Part of a small language model's weights: MLP 448 SwiGLU, RMSNorm before each block.
Each number is 128 + 32 x the weight over its row's rms, rounded and kept within 0 to 255. Layers, rows and columns count from 0. The size above them is the row's rms in percent of the matrix's.

# layer 2 MLP gate, 448x160, rms 0.0756, rows 88-127, columns 0-79
size [ 89 111 103 105  84 106 108 105 103  87 117 103  90 129  98  99  91  84 106  97 104 103 109 108  92  99  93 112  99  98  94 121  92 110  91 110  88  95 115  96]
[[110 203 128 166 143 147 171 110 161  78 158  60  64 164 124  89 129 113 146 158 164 167 117 129 105 128 135 126 156 138 113 105 109 125  96  75 197 118 152 155  53  56 115 149 153  52 138 162 109 113 149 165 135 169 129  88 154 125 113 127 121  96  99 114 124  96 122 142 189 140 129 145 197 130 149  88 141 128 139 160]
 [ 40 124 166  86 146 107 109 106 136 128 123  60 125 149  96 115 154 136 138 126 150 138 106 101 109 118  57 122  91 137 110  91 123 107  48 176 109  93 160 137 131 145 174 123  52 154 111  81 140  72 153 138  90 168 143 125 146 103 128 100  44 139 102 157 104  85 124 114 120 100 129  99 140 204 147 119 146 110 108  96]
 [133 127 114 154 103 150 103 106 160 142 165 112  90 140 115 135 107 124 110 139 135 105 114 127 123 149 229 170  97 143 140  96 119 171  82 157 126  79 155 157 143 147 122 106 116  98 121 144 157 162  88 129 106 150 178  88 147 167 141 108 164 121 186 113 178 183 163  87 168 163 178 208 124 127  97 105 128 180 166 136]
 [109 119 128 190 112 104  78 115 108  57 106 168 131 118 115 128 129 120  98  66 134 111 100 150  80 133 124 129 160 110 143  75 131 148  94  65 163 152 140 147 154 100 116 125 117 132 128 192  67 165 114 119 114 137 175 174 153 111  72 119 162 116 141 154  99 136 153 113  83 117 158 157  97 161  97  84 181 190 129  85]
 [ 97 119 129 130 144 113 172  27 147 148 103 159 145 139 154 192 139 104 170 164 158 165 136  91 154  75 163 175 184 161 117 105 140 142 166 126  91 105 141 158 100 118 161 174 138 147  75  90  92 150 135 113 128 131 168  97 155 127  97 145 100 160  83  67 159 143  97 111 132 153 134 112 160 241 103 179 144 166 132 173]
 [129 103 127 149  96 121 103  99 108 122 125 112  65 135 128 185 109 104  66 133 138 143 121 124  97  99 142 161 128 121  92 123  86  30 154 122 121 109 141 156 167 124  94 214 209  83 177 132 149 121  94 118  94  92 103 120  78 101 148 136  94 105 136 119 107 171  93 168  84 128 109 110  96 111 191  54 117  83 129  92]
 [ 98 108 100 140 103 115 141 145  72 115 126 120 109 172 159 157 171  94 144 121 166 113 148  91  97 139 126  98 118 146 102  88  90 154 127 139 211  72  89 128 135 152 125 191 107 107 136 171  53 135  64 143 124 157 150 144 147 157 178 108 147 155 160 112 127 151 110  88  74 114 135 157 146 161 112 109 121 165  77 184]
 [ 95 182 108 168 128 119 121 132 115  86 141 111 118  86  84 162  91 158 128 158 117 100 148 132 169 124  98 185  99 162  94 131 107 131 165 107 131 160 154 119 110 160 121 114 111  97 146 126 173 146 140 134 132 160 136 107 181 104 127 111  95  84 131 130  67  88  73 160 156 117 160 103  96 131 135 105 150 153 122 136]
 [140 132 148  77  88 140 107  87 135 176 130 144 101 147 141 137 162  95 125 131 104  80 198  98 121 153 158 123 182 103 152 138 169 161  72  93 144 130 107 154 126 115 163 142 181 159 124 140  58 112 177 101 115 134 143 116 123 115 124 121 161 118 143 195 162 173  56  99  24 199 110 187 153 129 131 140 140  75 119 107]
 [136 129  73 152 124 115 154 164  59 113 115 137  77 104 149 165 170 117 113 142 127  96 135 117 127 150 115 155 144 120  94 134 117  86  34 121 145 135 164 103 138 175 134 114 141  89 157 164 170 135 164 109 110 187 134 165 138  99 126 165  60 108 132 122 117 150  48 133 135 113 119 116 107  86 160 133 183 112 107 111]
 [ 67 105 125 182 140 154 177  89 190 114 130 117 110 145 156 145  89 124 107 184 169 101 213 107 119 181 128 167 138 105 123  99 140 119 148  98  92 174 181 135 109 114 165 132 112 144 134  63  72 101 177 128 141 159  99 107 123 173 110 109  86 158 147 139 120 115 148 124 185 105 114  90 198 122 112 193 108 128 129 120]
 [ 81 102 133 149 144 149 154 116 152 165 144  76  72 162 114 132 147 131 132 126 115 145 170  99 115 150 126 115 163  33 114 119 141 135 132  90 161 117 129 166 108  78 151 125 127  89  65  86 151  85 140  70 141 114 124  91 166  93 169 118 156  65  99  81  87 125 194 121 144 114 106 160  86  91 101 147  74 121  81 218]
 [107  79 139 132 161 182 100 183 151 172  82 152 103 162 144 140  78 110 146 166 127 172 130 193 122 168 121 145 149 118 115 106 130  77 134  83 112 112 116 126 117 103  78 138  79 130 142 185 138 113  90 120  80 141 123 120  91 143  69 160 142  93 109  96  59 107 140 155 107 103 133 152 147 129  79 152 122  98 114 114]
 [124 136 129 187 137 154 119 134  91 138 171 103  76 129 183 100 188 131 177  97 176  92 206  65 141 164 117 144  99 140 101  71 112 139  97 104 134 140 133 129 133 116 111  71 164 122 164 190 156 147 148 157  88 113 126 113 142 115 210  96  53 169  93 120 200  98 125 123  79 129 153  70 135 106  93 179 153 102  93 111]
 [102 177 144 182 155 182 100 152  81 135 113  80 130 177 150 127 142 137 106  93 153 128 157 157  82  64 134  97 159 108  64  66 172 157 135  96 136 120 132 129 166 208 118 118 183 117 121  87 149 115 114 119 180 139 147 132 165 194 118 113 163  95 161 100 135 173 153 197 139 160  82 113 157 152 152 132 112 103 125 144]
 [139 103 142 129  98 115  99 111 151 135 168  96 163 164 118 153 148 123 114 128  91 168 129 115  88 100  98 154 168 116 117 107  97  88  94 169 144 175  62 157 165 135 132  10 165 110 141  81 183 120  36 141 115  86 140 209 123 156 159 139  94 122 151 173  76 146 102 102 149 169 120  97  96 145 124 203 123 122 153 122]
 [ 97 157 110 120 124  93  91 113 120 118 136 189 113  55 113  92 133 169 119 113 119 130 110 139 121 103 206 136 115 155 109 125 147  94 153  82 150 129 128 131 136  90 171 139 187 163 173 173 165 128 122 132 110 112 158 128 193 140 148  86 163 161 173  87 114 145  99 115 180 139 116 160 106 233 118 133 125  89 112 117]
 [105 131 121 179  71 124 121 168  76 179 160 136  93 109 110 145 161 108 170  87  64 122 147 159 114 172  85 115 132 123  94 126 123 159 127  64 131 128 103 118 127 103  89  90 108 145 124  95 111 113 143  86 101 152  96 112 143  91 101 116 105 115  97 121 138 192 117  67 121 169 136 188 121 162 158  98 133  61  81 194]
 [ 51 167 178 180 159 124 103 147 115  95 148 112  63 130 134 165 130 136 103 135 188 128 132 110 110 184  86  93  98 121 166  98 173 213 138 149 152 124 150  81 166 103 176  64  79 155 139 150 157  80 213  93 145 123 121 123 143 157 110 154 124 184 116 129 121 174 158 144 150 152 117  81 131 125  72 162 141 140 190 114]
 [167 142 186 190 187 116 114 123 138 118 149  74  93 138 136  85 213 167  85 102 155 134 129  89  73 119 133 149 147 145 160 134 112 127  98  83 138 117 177 168 130 101 160 136 137 148 117 118  88 111 110 107 143 136 163 125 114 128  72 157 101 141 145 106  90 104 227 141 138 181 159 144 155 168 129 128  87 129 122 185]
 [114 103 128 153 158 135 145  68 152 115 160 118 195 124 145 154 150 101 122 137 137  97 180 109 110 112 159 115 124 140 162  87 170 164 141 149 145 121 111  77 107 109 188 128 137 112 164 112 112  79 153 117 151  83 165 180  60 167  93 195 107 140 175  79  65  90 136  69 102 185  88 131 156  79 157 194 153 128 140 174]
 [109 170 141  76 158  82 125 161 113 109 120  89  99 143  75  80 129  84 178 131  60 129 159  49 116 163 139 176 164 140 161 121 106 135 140 116 134 116 148 130 130 129 164 123  74 112 103 124 121  63  94 165 112  89 126 124 123 153 136 119  94 119  83 175 128  66 100  98 120  93 155  69 127  87 118 179  94 178  96 122]
 [145 126 138 133 203 143 101 212 104  64 119 103  86 188  24 140 128 107 136 100 110 116 152  63 121  96 145 165 161 138 144 167 131 170 123 131 115 124  93 144  97 111 175 159 107 128 138 108 110  94 121 159 152 100 123 106 154 121 111 111 168 182 162 159  95  85 154 131 155 130 119 127 192  68 111 158 121 122  73  97]
 [110 156 121 224 153  95 108 151 102  89 113 144 142 149 163 124 122 117 165  97  88 161 168 129 103 123 138 134 137 145 141 155 140 129 146 168 204 151 117 155  57 176 146 121  84 150  63 100 122 122 150  70 123 113 146  87 151 167 158 129 113 130 120 107 209 111 130 140 112  77 152 129 137 183 196 119 199 169 145 143]
 [134 170  84 151 122 105  82 169  78 118 147 112 131 145  87  83 140  91 125 132 133 187 166 152  91 184 139 152 130 130 148 121 107 131 149 151 133  96 109 165 104  70 145 121 143 146 162 120 154 166  73 162 115 145 128  91 115 144 159  68  99 128 108 214  75 140 144  65 128  92  94 124 133 138  98 186  96 123 126 153]
 [ 72 100 152 156 178 161 159 150 119 172 130 114 116 177 122 154 131 106 116 114 107  86 176 122 138  80 131  93 116 101 121 138 195 167 123 123 129 152 143 144 154 198 139 185 160 118 114 163 147  78 110 122 132 113 174  96 105 135 133 184  87 151 150 102 144 149  73 136 146 217 132 111 134  80 177 132  97 108 104 165]
 [ 92 216 173 108 135 193  91 121 116 198 162 131 160 126 154  69 113  77  68  50 128 132 178 110 172 132 169 140 178 132 151 109  74 119 148 147  41 161 121 136 110 125 189 127 120 142 168 168 101 144 111 124  83 154 159 103 174 153 152 149 159 134 112 111  82 103 175 136 134 122  82 152 151 168 157 128 159  98 163 121]
 [132 191 118 152 149 186 112 144  96 130 142 105 121  76 106 138  84 107 136 161 109 112 106  93 148 122 122 136 123 125  80 115 135 125 167 125 195 131 164 143 165 185 176  70 223 128 166 157 112 103 127  41 146 158 100 122 193 172 173 109 116 113 105 171 160 112 133 155 116  87 119 157 166  85  99  91 141  87 129 105]
 [112 111 112 142 144 107  99  87 126 104 155 152  78 117  94  96 155 129  99  33 131 133 139  61 107 144 148 133 180 119  99  73 202  80 144 129 148 145 114  77 111  53  95 142 129 154 104  84 151 105 189  98 108 123 130  80  70  97  87 144 153 142  67 127 179  88 150 153 133  95 110 125 113 163 118 103 119  90 105 118]
 [154  98 111 163 159 138 119  93  87 136 138 116 132 153 113 154 123 113 126 177  71 154 113 142 160 109 166 108 107 117 198  86  85  99 104 125 120 130 116  80 117 126  98 162 219 128 142 215 117 134 164 158 132 108 129  95 111 165  76 144  98  95 150  82 123 144 110 156 125 121  86 190 153  96  59  65 169 108 126 121]
 [ 89 162 151  70  97 114  98  90 124 144  93 137  78 153 191  99 114 103 170  91  81 138 148 121 102 165 125 109 117 131 158 141 143 194 101  99 107 120  74  31 130 149 172 154 155 175 122 198 130 119  97  83 149  62 124 187  99 115 168 108 144 153 167 121 131  94  41 133 123 143 122 111 101  89 133 175 152 128 123 146]
 [145 125  82 123 148 156 172  92 112 109  99 133 119 190 100 212 143  87 133 148  53 110 166 110 118 119 146 181 151  92 119 145 130 183 119 144 205  86 111 166 119 129 114 124  87  82 133 134  96 100 111  87 171 125  81 142  85 141  87 148 103 103 114 113 105 125 127 107 134 114 114 151  92 146 179 149 158 109 145 110]
 [ 99  83  96 102 120 108 101 173 122 101 156 101 142  95  89  96 134 129 138  90  99 192 152  80 112  88 138  84 148 130 122 127 126  99 182 119 135  48  83 126 183  83 143 141  50 133 142 135 146 105 115 141  94 105 169  48  75 121 187 112  96 114  94 147 125 125 171 137 135 114 110  99 144 148 105 140 144 152 125 119]
 [ 86  87 126 170 161 169 206 131  80 163  61  84  83  91 174 118 108  94 141 122 134 139 115 105  41 154 126 151 150 138 145  86 117 110  84  79 117 143  99  70 147 130 160  99 134 191  85 169 126  93 164 157 146 182 165 145 216  99 126  99  78 177  99 179 107 141 121  95 156 146  96 152 157 149  45  97 148  64 173 128]
 [115 130 133  79 165 138 155 113 126 138 128  81 115 143  55 108 100 119 128 154 140 141 100 122 160 102 180 134 171  83 154 156 150 182 143 131 162  68 125 148 176  89 101 195 152 112 149  79 116  82 130 146 124 137 139 149  97 129 129 175  98 107 135 151 127 194  97  77 186 156 128 132 115 131  85 144 172 127  98  73]
 [155 139 147 129 139 122 183 118 121 140 150 177 152 105  95 158 135 106 123 171 201 162 117 160  94 127 179  85 132 105 148 138 110 127 119 152 192 115  49 112 109 113 149 144 152 149 134 114  26 101  49 159 142  93 132 166  91 140 129 180  92 108 131  92 142 153 120 177  91 166 110 132  98 147 107 172 147 199 159 120]
 [128 177 136  68 105 105 124 128 157 133  88 106  98 111  90  94 117 106 106 129 171  97  72 152 121 138 143 131 116 161  53 182  86 151 138 127 152 171 143 118 131 152 145 134 140 148 149 141 128 120  94  75 141 143 105 144 154 117 173 112 102  93  55 185 174  93 132  97 132 118 187 141 102 136 179 107 123  93 118 116]
 [100 127 139 114 125  92  92 122 157 182 150 132  99  78 152 174 116 113  83 174 132 180 134 161 125 191  80  73 141 102  89 111 138 248 125 144 165  75 110 126 153  96 166 134  43  91  90 144 107  70 152 139  99 167 150 118 129 109 134 136 170 150 122 111  94 146 148 128 130 132  73 106 172  96 138 141 134  77 155 120]
 [127  62 113 113 105 168 143 154 160 170 121 128 105  77  81 169  90 144 157 135 151 161  45 146 121  76 175 141 110 122 140 132 126 101 135 128 117 142 114 115 151  70 127 139 223 120 127 130 194 142  88 153 158 158 165  83 133 149 125 151 172 121 143 129 116 120  75 156  84 172 170 127 141 159 120  86  92 134 133 166]
 [127 179  85 143 123 115 123 116  74 153 155 170 138 152 147 134 112 168 166 108 147 115 151 140 116 189  78 116 163 145  74 123 167 117 149  93  92 118 183 110 159 179 147 140 132 144 131 163  65 100 195 142 153 110 139  78  64 113 105  87  61 106 110 119 102 112 178 188 121 108 201 119 133 156 142 139  70 136 128 123]]